{"intermediate_size": 384, "extras": ["local attention windows", "exclusive self-attention", "value embeddings", "hashed n-gram embeddings", "a smear gate", "learned residual scales", "capped logits"], "init_std_down": 0.0878, "learning_rate": 0.00734, "decay_fraction": 1.0, "decay_shape": "pow", "batch_tokens": 16384}
Each number is 200 + 20 x the weight over its row's rms, rounded and kept within 0 to 999. Layers, rows and columns count from 0. The size before them is the row's rms in percent of the matrix's.

# layer 8 MLP down (transposed), 384x96, rms 0.0878, rows 369-383, columns 0-95
097,201,208,203,224,233,189,187,178,178,166,180,171,185,233,230,181,208,158,219,172,193,199,204,193,217,193,212,245,225,215,203,213,192,175,171,211,173,197,196,187,202,222,212,173,212,223,203,229,193,194,194,231,208,214,229,195,229,201,215,212,187,217,211,205,226,201,197,182,240,193,200,216,238,224,195,184,187,164,216,160,175,192,214,198,196,189,210,161,243,208,200,183,189,196,172,200
095,195,215,208,210,215,192,162,197,183,186,205,212,183,218,198,236,195,179,237,243,172,217,199,193,224,219,236,216,164,211,208,208,179,208,178,236,220,182,216,218,215,207,201,180,203,205,232,163,181,194,190,204,183,198,196,184,200,220,198,208,227,235,216,223,232,166,198,214,232,215,160,200,217,228,189,177,219,183,201,209,199,172,199,231,223,204,203,192,226,245,205,209,199,194,230,209
101,210,188,236,187,210,170,206,217,243,185,219,210,196,150,193,205,200,210,190,198,198,188,197,236,181,197,203,181,179,193,140,162,185,158,204,215,210,200,184,182,189,204,213,191,198,197,195,221,205,210,229,212,172,179,211,197,206,224,198,191,196,182,199,231,211,205,175,249,189,202,201,213,196,183,230,170,195,188,182,201,224,159,225,225,226,221,223,191,237,195,184,219,176,207,200,205
089,196,196,178,201,262,212,171,221,189,201,205,197,181,202,219,211,235,183,246,194,195,222,180,210,172,221,202,187,226,243,201,196,185,211,184,201,165,186,226,211,177,172,178,191,176,174,216,174,187,204,200,182,157,210,195,210,218,217,191,207,245,177,229,223,207,198,208,194,204,220,200,192,186,229,221,176,193,188,176,188,203,213,211,193,181,166,228,193,233,172,203,195,199,177,207,213
107,214,212,206,237,188,206,194,165,165,199,178,180,211,231,210,221,210,172,189,238,217,244,214,182,211,223,231,199,200,223,214,200,198,205,147,173,179,213,225,221,210,219,190,210,201,201,211,211,189,187,198,205,194,228,161,174,188,207,167,196,195,211,176,184,197,221,198,207,254,165,185,218,204,175,174,201,196,199,205,164,190,215,190,196,228,168,200,199,199,216,204,205,212,222,230,213
104,179,206,240,176,188,177,171,180,207,216,197,208,200,195,219,205,221,222,213,198,198,201,174,200,186,222,238,192,217,230,217,202,166,193,181,195,211,193,187,178,203,193,173,200,207,189,205,243,187,224,176,148,213,223,230,222,170,191,196,175,183,194,215,205,186,223,193,187,196,173,154,230,203,215,189,183,177,186,186,194,172,192,212,185,228,170,185,173,188,239,217,224,202,225,173,209
103,197,254,175,235,203,208,205,207,211,212,209,160,223,230,208,201,208,257,221,209,214,217,198,188,230,190,217,210,217,186,215,219,219,181,249,161,210,165,181,212,219,212,193,189,172,199,207,218,203,202,171,199,213,197,170,201,177,227,212,192,232,190,188,248,200,200,205,189,215,197,187,224,194,173,190,178,187,228,222,204,204,204,196,217,185,200,202,190,202,224,233,194,217,234,202,193
096,211,237,171,215,227,177,233,205,185,195,208,203,230,179,214,187,218,187,191,205,221,176,218,172,200,213,187,221,211,175,168,248,171,214,200,197,197,199,209,229,178,227,191,203,201,202,250,238,199,210,192,210,206,234,198,226,210,172,203,229,233,153,195,211,196,174,211,202,194,197,183,176,177,199,199,229,219,186,221,200,192,194,179,198,207,198,233,207,191,194,188,224,233,228,209,172
101,172,216,180,214,204,205,212,206,200,199,184,211,178,175,210,179,193,196,210,176,216,245,235,251,183,177,171,195,236,181,196,234,185,196,194,179,162,166,234,202,206,215,216,177,177,195,211,167,181,191,181,216,186,228,192,232,203,188,207,190,201,210,209,165,203,162,191,180,185,194,186,195,216,215,226,214,175,209,212,188,182,198,199,201,219,220,196,176,213,221,173,192,168,241,191,225
103,218,196,189,205,247,231,228,212,196,205,189,217,216,224,211,158,233,188,207,204,210,194,203,216,165,185,200,217,206,219,209,146,208,204,220,226,245,196,195,174,194,198,226,200,194,174,231,207,180,197,203,182,192,199,215,158,193,183,213,195,166,213,201,181,187,207,225,195,207,196,184,237,201,209,205,221,196,248,188,164,223,204,182,201,199,200,201,228,185,155,191,206,162,217,200,209
096,189,225,189,209,198,188,209,183,215,209,181,211,222,198,165,195,166,235,165,222,215,210,193,181,180,194,204,218,177,183,193,199,162,208,180,213,193,226,196,234,225,211,194,206,216,180,212,203,185,215,204,177,221,168,178,198,175,190,168,195,227,173,186,205,171,198,203,180,229,240,200,208,165,186,172,193,197,191,202,184,181,231,200,169,180,195,230,196,187,201,237,174,239,210,161,223
098,175,206,190,192,197,212,205,229,215,214,212,226,206,248,230,208,182,210,194,167,184,192,208,198,210,187,206,213,218,175,202,179,233,229,186,209,231,209,210,217,181,221,210,199,139,216,197,185,209,220,191,217,211,211,200,231,158,221,229,205,199,238,192,176,190,234,191,178,217,196,204,200,194,216,203,194,196,195,214,146,193,176,198,203,229,183,219,202,179,164,204,197,221,189,246,203
100,217,203,194,218,173,231,226,195,232,216,210,194,184,199,206,212,181,196,170,177,195,207,194,217,188,212,154,197,194,202,173,202,164,223,212,189,188,211,191,194,234,189,165,209,193,198,200,232,198,206,185,224,217,175,170,205,252,225,176,224,206,179,209,201,220,237,182,235,205,231,220,238,173,218,208,220,212,225,203,174,203,219,190,203,209,166,235,202,169,218,187,220,199,188,187,192
095,205,201,187,173,215,190,159,180,232,178,227,178,214,179,177,169,177,188,185,239,188,227,207,205,213,213,188,215,257,182,231,191,181,184,220,198,225,194,180,246,183,193,182,239,209,198,209,176,200,226,171,226,197,188,199,206,202,198,205,217,182,198,240,175,191,212,234,216,230,225,168,209,196,195,228,216,191,204,181,180,200,217,186,214,204,202,192,198,177,211,224,184,197,172,188,207
096,226,195,194,227,205,202,222,214,169,203,169,186,173,208,226,239,206,196,213,233,225,234,201,209,210,213,202,186,216,226,194,220,221,220,205,207,166,213,208,207,220,178,209,216,190,167,161,190,197,191,192,178,200,175,203,201,229,227,202,205,216,234,201,202,238,199,212,229,208,220,207,215,200,190,258,197,199,204,171,213,160,192,197,201,170,215,211,224,229,172,217,221,179,219,231,185
# layer 8 MLP up, 384x96, rms 0.0878, rows 370-383, columns 0-95
108,186,205,180,159,194,218,193,210,163,184,214,213,187,184,216,181,201,179,200,205,200,174,205,188,174,164,188,194,197,203,183,188,172,208,202,238,203,183,215,214,208,143,204,193,191,169,223,190,224,158,173,211,251,177,213,193,179,193,216,194,186,204,171,200,194,192,177,207,232,215,178,203,200,231,184,206,205,196,211,197,174,194,184,182,199,198,184,175,186,160,211,154,230,209,191,168
100,224,224,208,211,192,180,172,207,205,199,226,168,206,239,210,215,230,193,196,196,194,211,176,210,185,183,206,195,221,209,183,180,213,191,195,214,195,200,166,164,210,183,168,206,212,210,184,195,184,181,200,204,203,233,225,191,256,196,224,199,222,151,208,214,192,204,185,202,180,224,197,239,228,210,179,210,159,205,204,207,207,181,231,239,209,187,196,177,177,198,144,188,186,183,206,182
104,201,171,151,180,162,190,190,197,195,217,218,198,174,205,220,230,192,219,208,211,208,198,164,193,222,225,213,210,186,197,223,168,231,182,204,197,201,268,195,223,199,156,180,189,185,191,180,203,207,184,183,197,209,193,228,227,176,190,231,218,184,193,169,208,179,182,202,197,187,227,194,213,170,199,218,195,212,217,194,181,191,199,189,191,163,236,174,182,210,174,216,173,187,195,204,187
107,219,182,192,209,252,219,200,222,170,211,219,188,212,198,242,217,197,191,174,221,207,188,204,226,231,209,168,235,225,185,229,207,242,229,149,180,208,184,235,206,198,199,198,189,210,182,198,209,197,203,195,180,222,203,200,196,197,218,202,235,190,200,219,193,196,228,199,189,196,146,197,204,204,164,203,196,200,180,198,225,164,195,213,216,225,193,217,193,187,228,170,230,195,218,200,218
104,158,198,186,182,182,212,212,225,228,206,185,177,172,175,183,208,174,216,188,174,181,179,192,218,199,201,250,210,165,177,196,192,214,186,200,230,197,218,162,191,214,216,198,207,167,242,181,217,198,197,213,156,175,182,211,201,178,231,207,184,206,229,236,218,214,195,152,225,201,197,209,227,193,198,173,209,223,203,192,186,183,214,214,197,209,221,201,206,201,199,187,221,197,231,207,166
103,183,198,168,202,152,244,214,217,211,201,194,197,236,211,189,187,187,190,203,185,195,210,209,189,204,204,188,181,230,194,201,198,197,192,206,186,204,187,182,183,214,201,213,200,175,190,224,190,196,178,181,193,203,191,211,222,225,233,242,198,183,194,154,202,215,193,173,173,206,219,223,218,167,133,197,195,213,208,222,192,152,220,206,246,197,187,219,194,202,183,160,192,210,215,199,178
096,150,208,198,182,195,199,235,199,163,205,190,209,158,212,211,201,233,198,200,203,165,208,166,228,184,194,176,202,201,227,216,213,218,240,190,207,211,219,193,207,216,192,176,204,224,212,214,197,182,222,159,196,177,209,201,188,197,192,202,199,174,196,178,181,204,201,214,168,176,178,227,201,212,208,168,195,209,181,183,185,204,227,228,186,185,213,170,224,194,230,162,194,187,196,145,221
104,205,221,187,221,173,215,204,210,224,210,174,167,190,140,175,213,176,210,211,179,204,202,222,205,220,161,185,184,171,198,179,213,188,208,203,201,179,216,224,182,197,196,234,185,196,201,210,216,174,202,205,214,196,215,185,173,209,220,186,191,237,214,212,194,218,170,182,197,222,195,195,202,209,213,207,237,148,188,211,234,183,233,163,238,181,227,189,197,187,197,209,189,165,220,188,192
108,238,198,240,187,180,244,217,219,188,233,232,190,189,205,226,226,208,200,181,213,185,225,201,219,218,176,219,191,189,220,211,218,188,198,179,211,181,225,187,189,204,209,223,198,204,196,244,200,178,201,166,196,224,226,175,190,203,228,209,201,193,201,198,222,207,222,156,225,165,221,178,208,185,202,188,210,235,205,182,237,197,210,190,229,209,184,201,204,203,217,197,176,186,190,243,236
088,221,211,216,174,161,179,221,171,206,193,148,163,173,216,224,214,181,218,206,183,203,203,189,201,195,219,218,192,196,207,205,206,203,243,206,211,187,194,168,184,198,190,185,202,206,205,191,211,219,164,191,213,186,193,213,209,182,229,209,188,220,208,175,230,198,224,157,201,156,213,176,168,229,175,196,211,206,205,196,216,183,183,150,212,207,181,189,184,217,182,189,214,221,184,219,157
093,216,141,187,202,187,183,178,196,180,193,207,188,217,218,165,190,178,185,195,231,193,177,215,231,194,193,199,187,180,219,182,211,205,162,204,176,234,177,216,180,218,203,212,213,201,155,180,203,236,169,200,173,187,204,172,178,190,201,208,204,153,212,175,213,190,190,198,209,203,204,194,185,196,210,177,188,203,176,220,212,192,194,155,212,241,218,201,227,190,184,226,164,187,192,194,227
091,178,199,199,222,186,182,213,168,191,232,165,174,210,194,205,164,188,239,186,202,179,194,197,225,196,213,214,197,200,193,209,161,155,238,211,205,194,227,194,189,201,178,218,157,191,239,193,221,209,180,173,199,210,224,199,232,193,155,190,199,207,186,229,204,205,243,202,222,222,222,220,200,239,187,201,203,213,189,187,180,230,208,188,225,200,216,232,187,181,222,200,190,206,193,183,197
098,192,195,210,202,192,204,221,191,236,259,185,242,212,219,226,260,206,229,200,181,174,183,218,219,222,196,198,204,196,181,192,205,169,238,154,202,198,192,187,186,210,179,182,202,191,215,239,210,218,185,181,200,197,188,215,174,203,201,216,212,175,200,201,192,200,232,217,207,184,182,202,200,212,168,218,204,202,196,201,220,187,244,171,212,200,208,195,207,234,212,205,220,190,186,156,185
098,237,231,213,214,198,222,239,217,187,196,164,203,187,176,181,191,226,206,208,178,200,243,212,197,207,217,186,228,194,230,160,180,218,192,188,208,197,208,196,197,222,192,180,172,148,212,204,177,182,219,225,183,196,155,196,201,201,217,208,205,172,193,164,214,215,226,212,206,164,230,189,218,207,201,220,198,216,210,218,207,185,187,198,193,196,207,218,194,169,165,211,179,157,194,186,181